Part of a small language model's weights: vocabulary 6125, no biases in attention or MLP.
Each number is 500 + 40 x the weight over its row's rms, rounded and kept within 0 to 999. Layers, rows and columns count from 0. Numbers have three digits each. The size before them is the row's rms in percent of the matrix's.

# q: layer 7 attention query, 192x192, rms 0.0682, rows 0-63, columns 0-63
# k: layer 7 attention key, 192x192, rms 0.0625, rows 0-63, columns 0-63
# v: layer 7 attention value, 192x192, rms 0.0632, rows 0-35, columns 0-63
# o: layer 7 attention output (transposed), 192x192, rms 0.171, rows 0-35, columns 0-63
q0 106:486498468505529481452552484504429504484444523614521453461521456506542440454529535458473471541465512546535513497525482505477523458499503441488532496520480499556486557428520559522475497515511509
k0 093:449587453503490494507500517476452446550484569557524424521518452523465469481525501481497532515500546415572465438501495433552506498445537451471524524523543491519533549499538546583544494521522455
q1 108:393532527444500460522450478509519498573509511491506483473466514503503497560483486570540486549586489527457498506478434462570475464506522533462559388516557526508537508504523567514501561534501446
k1 100:483544455525471445491457535491485474504453516491470515466524462425475460485474575475549497508515494462471462446487523552486521487502500508453549490495473474541479484483530497496507580486460515
q2 089:463567511471504533465413541541457505492515517500514488523521522476448511458447474513525465451448498512565492479498528536433501479435503486525576427456518503468452515509462490500451463507467503
k2 091:514452531502487538501441457494509522467456476458465461486524533477511520463476492530506548467506442511406450524488516596486591479471496506529560529497439491493551465525489486517511452508446529
q3 091:507457570554517529505566448477521498500483455439506553510516492477530522482499518542446533549448534511492496489447472511537499536489497507461466490570489449485558399490467475436496569565517519
k3 099:540550493525433451486521476467432549437518584492489471427518505557526589559497467529468497484528511463491573502461477474459462493498472526526407491437524531493607477470408520515510470443546486
q4 086:446518529560535468476447529499553410493503515497455466451498540438507470432508505438406444525468585480535512504499503519496525429389470377523501447511507459547497572495535531497447550501542470
k4 093:470483449544521546511541458530509488526426465530514421507538462508536450457515490477473490483463569469564515506460532417481500454476524492483447517552462511477516595538553568512522431552492498
q5 086:558465475482496532542488494433516525425557482523540584502539534435500532551465530448477466497473471496496591494485552519511544514522569606531572563471575489472487476503475484533525472502416519
k5 101:459509444557512533496465495498496433503517462510466541460547509469522523576534494535533505477473563500513556533513459604493476539511484441501434524514469528464485527411542480393505507457525549
q6 095:504540439557492475435441531551488488531503455469484519488500444408484524511468467550458490513445495447477490533487399483484486526542538569480545535574460449509485484445521502473504443514465510
k6 098:504569467522432462500444494457474512525490536493490508510501454497548513513509479499464503453421502497551522529579508481584471516433474508492449465444541460469601498572496544559519519538578545
q7 094:453501531471474521511462517501505510441503491405546450504488536450522471522459477592484552475464480496479614478523458516456535577456537467429439521506541511510520539535496518572514466478550527
k7 099:470537567452470498512425541456535570481585486454472493463499524522487524527504557536525504449464461509481497476477546593431463536498529500471553487529487476512493428458501503502514453542535544
q8 090:501571454483507461521512443544483523449466485464515539548471536491450521548517488614454424394585528530416465503458474489556506503525504495507492489546566448474468456476490513463471476487474498
k8 102:466402518469523541476474510527542571482565496440520499492447451482477559531518510520471496462482491453482507480411531516468506542500413554550478517477533451456518474509459440468471549577573538
q9 093:469541513572444464488510415525510531436495502412444521533431511502442537501478480496458485510469464523508475533528535560484506453554505508493557503472574495541518498498460457583541521526555526
k9 094:505503500531537571583561443519531501450472452557556484529522426507533475438511521539442495596584538472529582484417558529452468532544468524490564505469519453544488536487502470519498503433590438
q10 090:509524509599490446425480551548524481510398519548470548487525456459511448490546474533485472476558488507478511440464525508567524425463484557431470574562477491524490560518554479526525510546542506
k10 095:443500487445524528464507466437441450533475557535510503475412468513464499485584586469516544507501471479483497523547551434501468528483439474508487506499470526509505585510482477528470560490536481
q11 095:551519511472480471431458526498499457476494551542496463573513477460533539515527412465544534458483496511535450496598534453555578445469536577494479482472495509564554511458501481511544544503477494
k11 092:478433503531456576482523546465467471476520502558489438457460472510519462552473499467489504557527492479545550481534535452552571432512555529483548470442522473499478514428479552486510483561473536
q12 098:501574480526517539465502485526462499517591498489524563477504530467441572517527550513508507498536533479512502445490419427486469493523491557481507496581513513485477481539495427522513498549433526
k12 098:434517528480526464541534550534501483497558533428554488509590436467537481536499480517492553524428459467475496561476432518493442456496548556481501453408509510476457505540595398486566461513554516
q13 090:413453469477371464451522481485552521486543463465490491562498507460451572529584519464511503476497499489516519538525548515452462511533526474484558501502495524431509495487490531495469503530476479
k13 095:531494556510503511476496507512447593452440470490485539458524446491455585583456479549486513481544488503487548535526484504517516511556493518598462590431544537557506428478506416472536444488523503
q14 094:472542566528481553523490504487487508477541405458513500497536553502546502505533445474515534532527462525513525471441540487447441479519480438525543509557457522484463529491478552404498480553474512
k14 101:523528470427416503509503431602515441475488540562460513529521432466558395498527460492490538508479497523505394522568576489470593551513493525452505522544480460528435535452515516568564456472493521
q15 095:503488440488550362524522477568554494487506419544451511483458506559514556447475556530493505480510496491543464491507586473435484504554511472512591476538520493516544493484527531588468564462515438
k15 096:524497474453458504536558514574496467453473446525480549456511471551475559499503505549420454545455471520505517542489498473562515500503482494476545458530483470517519475498518463550435490492469499
q16 098:459458496456521462427455462471468507577510484440470503507451532501493453474505471479537432501408528468486482573540445543477470504540534532529489442502457439541479578475530480455450504484505515
k16 097:539422420606479472497496475483471475483464468494508491529495509480500522441471495545572607499505505438517552531523434453536527492570495479514599492475521471503462481606516467543461392549449490
q17 102:478494470553469520543538583466455442482482500534476534501422501464568502420507453520472488504458492480495445454490500482519541519559524514435530437491514463477511516410562515510528524529539483
k17 101:582507480485547493444448455509451495497570538472485534538527483547509500518448516476495524511470545468510481477542404401531474527464490503534511554474435526501510469538536533557486453432496536
q18 104:517428464491536453499509521541563475464512499501558406397442500454550532512461455488490493534482541497503517506481532519529618510495457500513558496534540449488474534462566467501495514457524412
k18 099:571529508482491519526459488547486472458543477473501529531508579548516525442495530462493458513464470504481459569475506460547535508557514564533507571500442429510560491557463467420480452496521523
q19 103:488530450502530508487521509538538416511495391523504417466544447499486476393521474487516489508444514524449467482537588516477433528493513488568518495440518545438535532519539443466477517539442448
k19 097:526482559540494530512516522485497473526524496478430388468464568488534463451515472405503533483542493439407469467495519435475570521501499477408479520515452421528466445556503559548453449501465490
q20 096:540508389528481511504485521480389475475454544511472498495528480511576549509514541513498453429481538536467540486555507514532466527495528514511441532560539498464518562443421528582536451492484526
k20 103:509574460448496471445457517538449424510465595509480427495479480503519502529487463527569450471484492466482552442552546453542530479462526500544493431525451486532499531475500538459508486508488478
q21 104:577485448432536521570484534541515434532513539423514433466495520447452506511488436515467452461461442529503546531537495448435513455517492482492462539484526453460560517501537515502501506456515564
k21 107:504611532442520529488494541521515504496522532567465470451456493455465516531494432492495522488471510471495523481539550527510515501479470502463541486531465540464490470493519527530540491485582501
q22 099:503532467463499493526477433476490524482510446450490504492486504508469488534418490399531535447430461555473450445484552448458561520485530548466491582513460514472516431441514397447519453474518559
k22 106:502432621491468479497441479513503491456478522451473572509427537468500502559548518501442421454499491488523570483438533541469484512501466463513460509500501530498506449517437438473492502441538523
q23 114:475509504508532455546519403495452556483475565555491470472467438505449559563470585505499432542467490467459504517502486470562504514447495535517541518521563500501489469499487542473489548449476494
k23 109:533495493481491491529498547403446460574499552523521553529427556444535428454496463512494488485492518422430544510458510428449492482473425482409537464487520488481474530404482557517545520501490466
q24 105:530512479486422504483498540484512476528559548506510492574429507450516502518538459510465447527547556476537408508503457522478483499518523493536504548464524521539463556442480472467422498525507404
k24 095:512481459561526505422520460439482522496446524514478517490509521463527484508520500474505438538447493590512471527512448527508500473532557523473497532487450455412525521514362479595514518470572519
q25 106:522537482478504437536509476490487507483522501588531525548483543520516518512542467453454554521501430505451491528451544558471511588562513473603451583510512439493520521490518462422521527526555513
k25 107:536571478481445443507470418561527556439471644533474538479499555481529510490456442503533419550507556501454475463483518484483508427488552492491530470576481466483553474487512521584462491459517525
q26 097:464517550540461505580513494566525483576517446447450516542557563522535460551518501494471505500450510515510468511553533513454516473493524568490522516494485464453460482577529524507549533476514507
k26 110:495552463495555527499533530550450486539518547497536428536513530497512537480472518504509625529526517439491479472536543504562529548563516439416535636519515480534470515462525421517529531530552506
q27 114:490523501528439500579478524452489524454525532487507453430440512498517473534517562492433458517480515530578522479509469494471479445504512478544485479569442499524528513494517543562569463502501499
k27 107:513429514574488455496498535522470490496582572487515522557549540518442580483499618524513494486567482507518491553472511543538475531501497555506471463545512509465560474479502519497419460445571448
q28 097:485496466472547512496517511490529495536445572530541515549557532472450516510532446441508549528548555548551527527427563493558434531454554459566525473511521489551493542537518492531490559568505471
k28 108:463468469489573352522540579498490506458492509497533465515479457588470540528524509455485464475397443496494519485422437469490515408560450587464465513497482499481562520517432549531510483435537458
q29 105:563597495512541522501507537504506538548464541560446465525487457577516423414477438515488450549491488519529515575529504524519531447525537445483529496517529471485480528548582520533546503570494581
k29 102:494486472506490501421519568479559458499540521440577565496484456464443535494499457448560447437536559464492498480471497493477456428570477494542488508493495525420481429473450502538507523482561533
q30 101:519514436439524555502453547442501484537488548438534539552527503531490530530524478551509497502538542554443540534534514481510454534462593505564480497422524480512506470456506559489458442536492524
k30 097:531507491455505549504537428465541499522480453420500545546437503483531450511488535556481432424501479460508545518491534500509458495505490485532492534531547508501399488597521548494536517564516471
q31 102:516517509482556528490512465596523534457574459472511509565505532559536487490519497504411449388542443459459509494496542425536494444552533547457464453484500578505445531539517532485523466486534451
k31 098:544534531474490452499489529517469439540542472542531463544556538550481462472462536494499460523501494471455452487484516483518500489551496466502511502478502462509513494530531510476547503518522520
q32 075:558470552555526533509500529497510476488449518486469498459478480495470642480492513517448549492483524462522495435510487403460477519439508511547425472439511520484469472536475458556430482553452456
k32 117:497575432498475468437539488492472461567484546526485425489505510491471504492488458464407525531483483424505439483573511458551535499447485486448537503546481465555441570430544551570533470494536467
q33 095:518556514525427535489457511536551547589472450480507504511458561482496526531491430526486520463511495466480502533476460471463526485521464506542418585452500570458515542554508498509460562482477456
k33 105:569512530548488488522511460541552485548502450537516543561478440523507541521512521505517473562486531532469516481380467501565446504532516571521456499483562451466541470518464497437493509476488461
q34 082:464546498549565556518493475491426502524465462561511530457535485534537385500489477504519497521482455448535505554610478443486492419515500496463432499544484471527463568491523521465562498539450515
k34 098:475526521435506566562516525485444488582507546618526442488557515544518503426489442554544537506461478551530485543491546470515432459468483429460465471477514501518528524449528504521524462454506482
q35 079:501471594550563528503408489479514459398529519550551558491522515482543535546447467521481514516512518469532515485540489488477454539476498563585442434488465466472506474552466498539472467594465505
k35 098:552437591503505450476565511503500524481537442501514535533494500460437592545542468496488531617499499544505501514450511561557467548522444508487499515464543509436564433511461474456496554531487485
q36 085:567438526481591467476493522452442547486605498460538547473537490507530476463486543520551508558465498538500482496498457468537483517505522524493508456469531494543533448453530438477533519567471521
k36 098:466530518496542545552555527457478464508471444455520488521519505541526471434532502466502527474482539573559486476501426487475480507499503515485542438536559517449473518517469457493536488478462494
q37 097:548458431488502460495509577439598518551453548517523485502565523463464476551533494477475456484497520483530501450497478603514475482455535486535505487408519464528475466531517522518464490568456501
k37 102:454419468495505551495485483514481546533529456451543504462527515511464545506463481505399494492490484439474529532486447552504435541497503556498440560445501525502469503529472559408489487532434495
q38 094:456465531482464532514487510582449484507417484511537505424568491539513549527507505486484476540495473499486453531442500528564529492527503530540551571533445443493508487486508531483516550513532479
k38 103:518468574520512491390502471550513501579498460469514534520483536466526553532557519500506518549505516491507523551517490513578421531519460505546433466507442500524572445553457518467478559572500516
q39 097:440464464532506453507452478554522497513525473439508511453477458497546440536498494460460466525466468509469500527520492497463530449508509456513523513488473502458467479473427465464501520448449522
k39 100:434488483530524534481519482467509515511549514484442460459488595482399522535496413507498569505518458531490537472486531491533463514494509455469373497482527452466497549512499446488485514472464429
q40 095:462527459528528499492503491536485512507444526453535488540529444457420405459506499520530575504468514511577456482506463536544487557557495503505519480492492476519530488433538481504482404466488507
k40 099:457506511538471452448466508499493545456518537496428468478521453524559473537508557505561491504487472442499531506500484463487505493504537555453497502517560464479529471475527509528434487490502473
q41 088:524540552441463571554453516445474504509491513508512499540545443574456448445465485472555481432566574482537553480549524471473455561508519509433457483536471420534485528511466535424496471489573504
k41 098:433535479507468548460531500455476478524496543535509467503513510562477454452567468474518526434531488476478438432438452408549516469440508478568553520584542564541458506431525503532462426446478431
q42 093:537537532491504477532559525543530475504484503521482495550521435399458486479522478527443547534499415512533542489482495514552521520548547547482496574473553495478548551482513535446520490513484485
k42 089:464490513494440440456513473512516482519551465567489523469471500525491485492585496441440452515496502563511519438530475543494468448448537554587452534510485573540554537555416402496459502470486553
q43 085:501555511458565432485583577517456542460455544535516486446631423510480444506522454492505463577497498469521535528498475506505499552508568441479445554567429475460504534487517563495535522440433480
k43 097:511534459460444457542507528472461512482494523529517431485505478579540458482507505498464523520514525467548436511558574416465503497458511486457501455505433459525475491461545549454497517500473448
q44 100:510502461507524568507483565443490447515461463512517548520558518526499476492506532547553494459462517501576493521437520484547544468455493443518519501536555477533497517494539483444503457542529499
k44 094:456502476492464546556467424502540547516504434545501483544443548473510480458479464529481498578470514521506443512456473503520475471446495570538582447481473474466428504501492443476516452441520521
q45 089:528483453494551481486448534543575524554530531576561547538473408524492510507549478523557515516577536523501558456443514490431573588495479483509482439480514535578533370548537475529469472585531515
k45 104:460462486494412438536525520507523478423481486489523550507569497446460505556538409470455399574552470537538488536489522485525477505486522555512541550469513517440492502508471471518491519561396470
q46 084:503481498520540459533481428536485449484519536539481491500539502465481467482531514434488487510514452452443526559479486492493499538525601502460550523547531518526506542479559514532524494490549564
k46 096:499580508529506483507458448466551462491461499487551439526496478485453502510509525509471509499460553470594559475482516457542516549506471460485507500521484461448540599485538565476528537565481499
q47 084:545507492467492509526542532493472520485484477475494508559521536525456452500559502457511484497482600590489474551462499543467453516512476582556481484567498451480491525433457514440488523516506483
k47 089:455476510412540498454483472512544430492535404492523497549498448462528569519492478518472404461508506534536449545562498558384450543529513561503455544475505472563538486475496527480478492436555505
q48 083:531477497468560545574502522491543534495474491472511497608461466464589581515468391554564505504463553502474476452455450469458488548554483526447476474481524600485505484499470530450511481546488480
k48 097:502506483555495473496468402555518510522482485495431530507470469464495528533492473432505469475454489555487483512403559591528501464528514534511570543514504498514551450534443505502485467503465586
q49 098:494525606424434517521535555494464490482518502507474501450411478513483523468460569546549426463457531473423506462457574446502444552445511459542479533510478455455515492508457493496507508509516501
k49 101:528388515530472470539574483528562551510519518492552555503505461516537579558520553495457462523571506526569477456532500473513488540538478498500512470483525538496516539505483528436443498468536486
q50 099:432512465501471515500517472462518465471517508473439546537536444454490587486427435518452487543494497475520468477499508511455546522529571522514528557526447555495446502519463456523560525465552554
k50 100:519495492469417548476533408519483535411471450495535533570449474527491473510471522461457505517518444564543494475436515495519500520477481555500457431506476499577506523489511516587479468557473524
q51 105:474493537485461471536503542518534500542500476560475471458492536442503520506437516509473539438510459546535468481431494505561440491495498486464490507488500511569519473556507509496488458429510418
k51 113:534482465504579503460546501484487500521464501477504481438502554447547538560481540570539499560424459493450502500517511488448515525570504471573483563536432473466559546479470461509544512430511534
q52 099:478490439365504442541475509452501495475512584458530469564530558449512485537501489464518465532440475424501507491558522489463575535453564515411492514522463470471410514477504517510519562466487464
k52 103:438499534576503466557546560435520555480449471500503501508438478540550449483444520508487516493429517528511440502565408428511509511546515492535502553446500503519536438469506446484507495564532474
q53 107:454541499454483497537458498508549481498459460459485472504489486422516518496428446469438472514587545445521425512519521486444543449538479450540477510486553515519470567500482477484477544535466485
k53 103:533536543568547534502525548448489496501472582538489516502491546470473477510436429518407523425522483494492478452562470471559557487470486520530535516575483463462464603434540548480543493454448542
q54 095:476602551582455502523475461468526528493512450425529567564562462492522500548476448578472457535522459516538518522486456537444535521511534544471513522495527482536497490521485429527579537545443520
k54 101:467536516509491587586544554418532487531455589538445442516489545559486472503469429532511484483457482545543518480531434507540507481553476529471519519527504555522423524537522517556493441475621517
q55 099:547508480519537472494520510476531445460498437461540494502416512469473483485395538517509509529482493491492558487508513507475505464494517536525531529462568555506491479397461488497483490498453438
k55 097:500467506501533527538551449484510423492513547489488457533524480474464456473452460456506470481472456439524469571503514458473462464467521466551446519508550463586451497484535465478536521507420490
q56 108:434519498469492486448575521589460500510491445468605559548460520542547450416491456483535534579557525512497469455425513571536513542523506449535470544510434466504489525432497497490481544518515475
k56 098:510523423489536473546455527475514532509579468482428535541436506472455473616447471541521476558508488485534495502518510502506541487477482514505496462504540589521465532520543475552519476473571530
q57 103:443453499496484552464501483427554525492474481497523497485486459564496461473519407511518493458460465518514494399531529483511505516554497490496565477490586539526523543548468556560490496565539514
k57 101:559473551471434530498445514497452510461435462388531523454450520539481567576483446460499518490578482435477563536430453543533568515523408527516510475459495529569471516529486501538460532513517592
q58 108:490453527557528501534454499528504477500498492489501543476521495462501378464444507474544467394457483452555485503506472509547438525436546536550509467392490476474472470563511470468488484414481433
k58 103:510459547560479483477458494458558500444447470479575450502424494454521519464540501521428494430535450473439498478470426516562481514451482485484538436529608464521476476497479501517534424502472528
q59 108:479456445537515497509484516524584557529490492521558512513501597485457528480459557500454469481449489471495520481545505513542483466444428557503499521479537448534541514412529521403469486407522532
k59 094:516452538488507504504470404540458503540468512478389527376482471474551452467507581519501484541508545481541498498485489537471547516553568425465467476516485551519559482471578490511550542495479542
q60 106:508458494428486427461518545510455476520553467559480505525491459562479513541395475530526442494455443538549487571465498487448439481563493496461473455499507449460521485472492490552436435479472512
k60 095:522483470431486496484450499537464537495489541500472544487405505480475458602558480498457485450458512418440582470500538513495508547499486479536546544503516555474588581497523545550497532513514555
q61 098:458468486551521471476527520509467513539442531443553533459483499508492519473487470513535462512546500523533506494470562521492462525501441488480478574533490422554539471489516509472596447497443436
k61 096:431478471491561448544487445456525467420509511456508534478481491442595579563527563538473519541484545550522559507427534565542516413490467515524496552474502462448408480509442474408360544514580492
q62 103:495472454527503539574547491457518493505421499503522554481508535470492481416593535484443523484458465545551456550497454470500501556482530570454555480466596431499514502491474507575540496525472512
k62 108:499483560555492521502412504514538530535510479506506480504500538526480465584502491454534511526504527407585505447549519460545439515529494427590465505477587527488488492512533577487524483500491508
q63 110:538527565481466525481452511450473570502529536522513519525543544508477507547534493458488444449442510435513473513511470531521495468479483507528540420494537518513551443520537492532507545520438538
k63 103:433494491510499555538502474564431454545449466575574414494498530468505500546413499528460486429596498521526487507512549514521536539537448579543468496479562532488487510472481543516488503448483512
v0 089:457468478583496538539512492476515526475471507503555517434555490424481528493486444538540473518478474432460441531477498493493510536536532487506564457483487548470544485502551508443460484488547478
o0 095:453456503529426501506450520533464488516463534429478521517519398504510611498449470463512462488506477508486538461498473504491546486489477491524450523502476417457515458505461552605510485496498537
v1 093:504500517541548499489459549535567488468503487426534440473521483508496443521552525464555546568522582592527449562437504467454592451487486454484508490440543545523485558457498523558512559492536439
o1 100:493379509495509505525515573496586464551501498502488475383542494531514451487447538564500484512439534548604528486495471520516556540509502498487529496464486548549518566466511488503509517463477536
v2 086:491513464475456499505479424581533519421558453495491472476485520538541478512546543514510443520506498530398499516551505489478508508514551591535464494514445440473535528563470453457483486545443478
o2 092:460483493449442546488543505440505428434524451518487482484478526535456578464526478471463495483475454503558537556605513411560425503519521536457490469498497475519479463562534543477504500554466478
v3 097:539543533508501496574550452507489503459527469519489529518465366492526461545507461524514547481529523498534470494567533506488499527478466460599522549515504497549416516453484535428418429591503555
o3 107:467462546437412434542552451503521460528470469477499519509403474514556501517541464460550482453517468477488468570531476491522469533489463502512551522530425501470432526501489533446506549431473449
v4 092:568523550486505432565545563584565438473523564469487491545481457509449513541432471496514532558500486442491518565531537508476462454442430527499526495544492522477606403539505559471500558528504524
o4 100:540534537498557523545444515521512514507474512433468563548509574500407465427444527498502469516536497478474562528483577511482507476555437514488421548555468538528474464593510464513544544532498563
v5 097:534452501533473480499582447518536488493516444469594520535483523478572485567477544460534545485433446491481420483522482517514479526472587497477515533457535485488610451467488517548538589492496506
o5 104:502427448521493546481523456431537532548473506438545548503541434491464527553554580503480525509486455467462483489498506575522485490469486509558471517479574478557485531565490532544537500440475529
v6 089:555524511538487524459477520453545490461551489430514442497524489504499505473507529459595545513558545535420566484494495510428550529452516444518448524506481472488570469551494518514498469575550505
o6 093:512508447472420556489470543490443490543482531493561438484475567472475490532476504466521554487511461501525473493442505539556445510551555496531364503522420432495558532459494449548505550482475522
v7 096:477484503566457440537443429483440486493555503424541531538509511509573502510585457506482478509513474515529548469505490434571507472488435515465534551522443479494577459466490504520422543475517462
o7 107:511539469584421491498477559501534504448556512460530494548486539469503603531499537476473553435568506439463521476529529544532497471429406464465450451477534509522499514537412514512492441438453461
v8 096:493535539524498430493470460521505465486507446562487524508545500566459564478495531507499526420578534432409454487483448500578533477510498513468525447513527491546507490487468465527535485533449495
o8 105:579518433472475479524508516427513469531526483508482468562475480495464567529455546535501491502493496503506447533555541470529450442477446577540520531473509467467495425540418520473474420468449507
v9 097:483496449478468469420532500423525501499465504501513472557499538451528522448532499553480441469486572533505516557515466442565478592537503569456506451418522521512453482496513514464535587462575537
o9 103:528513440541512552485537492440437544500508458555441525444583415514514431461527534472533526562513483557464514512539518435506520483479490548437559441500534481403543549436512463563494503468501480
v10 097:481516537461450471539454488520506527475472526424565489515478385535569451600496471537512520488475527450487495524525555467473493479482462535433555504494503616530573475504488490483580534501492420
o10 104:463398570499499511478457486453503532586478537537530528458496499485503457479479464478463576529484500488478520513476507478442474460551512541546497571458533539571568512584526553495491537530506507
v11 096:451505418484494536484464482509465521532498499435503487488573578517423525512487459560484494482478469458545537488519498479527440515576496488547527486520493512476450541529477474468524481576472472
o11 103:504536482463554508473472475488441475573456544510458499567560533556441626539577483463494427465478453488493503538455501509597539483476522472509467503512504548487549505541510512475479494507518448
v12 088:440538466420536465448491580497496463470474605561571504502533616467527533501526420508581523469537494548478464569505547560488542479504530557465436535510434445481455550423559507472579502484550460
o12 099:498507481570536521496496491520534478479436495513527493507501500489505455456510471498520490475524579531439517529542522514463491521473540480478509476465574504427469456478423561482581495486586416
v13 102:555496440480474503460484506503504522517494518523518485505553588483510566489464541494501506503545525551492517512444479490479495469513475493537466519519530599460538570543464602546463459488569477
o13 109:517528467473543543506470461501512421472526579465497488471551526449511551480506474518492533473462530525514506452448510396416550503435462496503545537470463549483543524449508515497470405463478551
v14 097:484515375505469435541587491429547483529492548471580513495456462460549479564454489495457448481462508471412519568517439491489560464536487512509499447426501525505521468481453507470531471442488585
o14 105:495538481504505469504536465432535501492509493449502605517518432510516484463506535491498485547525435516388559505533516510503509524557455484568554506466435480491494524490494548544545467502490554
v15 082:522481558517515501484485472576576479540611483536483526482557503536460469429443533482474569445446429492449495520552465416485509466570493497562413523575475577525434481567494471545535485491506480
o15 092:450545545470468427511443474477439505509502515563525503534534528480536487505473481520509466375515542487508483571494519413380464498509540499460432518473505487502520478530440594603554497485518484
v16 087:571498544581486500500533524491431441539397509469494466497505514516474566617478497586462513480417520539538494422499547531580527525454457462528502490502545527494518508508497513481478572526504498
o16 091:508487548506569537509453519483406462512570591450476509559503458553536533492486511491464493549513526544593567553424560531511484504513490488473515515544489509517527536489561513512512512469494487
v17 087:535507533480454502521526526502500509536496507483469450469567525478511512571503457509569506460565521446554531490553474456483481534500480501533485501513526520535542529504563545526436585544441546
o17 096:508435452460484504516488477542515490518502533508429467461517508554487531528566460501538468463533474468505400490451503517457456510441462487505428529549512537538518513600544464518474561561448471
v18 096:530449575506536460574473517538467406453462420485524581428430480466425454472534431528530532506464485454501514461570538511503474543491504433494552438477475548529529514480512524447456485511502536
o18 105:497543497452539518512478512538482484508519503467489547504474509433493503500519476497463553507452578460501451506517477514535502497518537540472480479391434516525475482478517513489442507491470505
v19 087:525431503459555448503533471494470523494452494528499484540516553463456550511539508559507509476437467523523519430422566493467502502509478449493461419503481522502538448531528502451541558449462463
o19 099:510453483528555498509559512543479511444514468471536436541509472449510552499568480496495526511491524465514548505480471424379519491547521559510521516449502436480483473445455442556504554563486495
v20 096:458545539565489480487543508454446473454534472512487516491508501531492480509479464465529488509504531509496472509539517439458418522525526482453476445397452537480548534522460448549462504534541440
o20 106:504483460558467539498445472544486469541514486489456499551495512445481476509512394445506510430503520582510470508494598414448434494569494452480431482417443560516514570508510469487405445525518480
v21 094:469477470488487414507509516569508536564494522500483504499534506497514452505537567435513461494540477513413524468517495443506475482524521507481518488561501453554575490515482493520496473482535449
o21 106:403478466437490534545521512529520534533497509485485521487513598523567460554420427520464447502516534484507494421514471446519493435496462562457521438496482484532550522497489505572497484497485454
v22 096:474523471450476433438545409492487530526486528457471461478461511480450458495493533485462500492523493472484497509465533554514508417491535464529520458546488535462567484479476464516552514443485465
o22 105:420557500475494498503496457505444610446474492437504435506421523543510476473490534574453522444543511436513511463538543513527437485504472440471517448500486512482460522568489519535547469499618493
v23 097:509526491464514518519536502516565476443499536431484490466524442537502472532429513427449525462582515500546512536542499576573527564475487499493505527496441507476530443472454440487498502458533479
o23 101:470470559501514509571520459525531559469529503557440498461520473565492596445446526454483490425559462540569457496519495497527520484438516485428542459536467522532542473590495482481484468456506510
v24 095:527499509570437540419501457465571492478463494394427500511546481495514514487458517458559482546490549477527520547574525516501514500518442517501498515440470582572498497497501537509485529436409467
o24 102:551523464481521449503489467459479477517548465511457452481474485555538501565419499560573421433469460497489488473488483543450492450425479453475477546521483569531493557555607461531495579508510578
v25 092:505490549490554483467471497495450459536486591496463498481552486515560490541456527496471488501478449508522453483486493535439496489593478496534473503529493540527405520522506476515421592445497438
o25 101:506458488515511461529546503512518498518553505587434483465535560475499437494436499544497438459498471513541506486428512506422481534552502514514561548516431461488525561480475531468454487448568478
v26 089:441496519518513473516499513539478481555499456559535504488421552513538567539497472480504524510475430529495543443550524519499478520597558513452502481478440506470517519493532541466560516531474484
o26 094:502513509528553530559491503534497517540449461426515533558475434432479459536537395609476524494477503563476460536512481545426484525558503467492500489453471489462464536480433476490494524524497530
v27 096:506457465564510539454481486489495493447487552420446471459495492467560445526525487461458522508519458510557535482506484471542488592510531433496477509577534557497582498512593460564563441550423411
o27 099:477522595478523575431431468539468488507492532530526513440514504480514466512438490468493507488592492474484500417477497473550514539452529444506450469555515534462530558606562468559523523535425481
v28 093:473520478491525495465527520524521553503541527441536503473516530490451534511492520467538494497494481514453509472477455419523475540466474547483499545505521557450523437563511535473464455440453451
o28 102:483522479498508529486513551476522481434568514476520536442483532503514538547479482505482534489490449530471541551493459396526527491523438493402579560530541559419552471538483564564548508534542506
v29 089:491520561464450448557485567524520493457446481504536504555449513465522522535524499441447543540495504521481490457476496499518454477494465508505477462458438526461430475507513542504519480465531493
o29 097:586554531513439467513493562544572442460463464451519439468495514464503564542492534492472456438527492489488496472513469577538526531546440517528541515479479521473473510469493436536537422459508433
v30 089:580503451558448535541500485515473500522528523528524504457496566583506512530501559568572469503526498465451465481434512488456527494567495500421515520530467518464536490486503472517433518548547417
o30 093:581455493453502458535437511465468532480502492444556560517570486502466492520565477629542523488475497460562443481425536352530421502510472515467499444541506524453485530473512540539497450551505534
v31 098:504530550454438481497642510527516463458446538578514503525522473549436496509448555426515461519515471366562441590510476494450548480486516460448479497467477525468530474512546501450523550484478499
o31 106:461509509519430453439510453499505507436476460455538543555537488537455469511524397506551492468524424492462494532537515494420464513523511524522447556452506505550493503505572468507565462505557475
v32 095:486485464500500523488497485515448497520422542508525501459521456521494466485486534501548545478504532490466521482650485493486518488569466511562552463487471475472542431531502532496530504540496544
o32 103:528445555483500593504533473488502533462475530531479466538528513564521440452493435481444530467505473469534526509539499496558470470595511503528473551451494441461511406474565520476518554470465525
v33 098:575513521495535502518489479521510555544466513518496457465445475507554487540440510517483474465441520414547435473502408545504443525476482478480443472484458523460502534495469459439539499405472545
o33 106:519518532499535477493446481546532535483514522522446491488514484557495360483528465546522526509504507405486454537456459669443454466575477500515449521443472469477522481503538473481529508495539504
v34 095:529491431528436458541532489504515514518501447463438548505498525490502469427446436557514516482434550510518472529492400484511500491540559439572446547505467477596484467528519622507533537474471489
o34 097:520516395464425537560556522503507503533494482490485539503608476548444502483528533577476482460495486490455502551575525544490515541435579508543445454520522496527513531492557530525580430514403537
v35 093:518459457570482520500578554455495532507509524558556468425451498470562523552551460474517468394483447507500534440447486449493482464411422492537504517482468455528495511475453524487496555463464548
o35 101:458506422544498516478522513511540518544556467558473540438554552490551507463596574488499566575469521539520562517527488483460468479463585501500470498521439459569544449525458462548550549446488544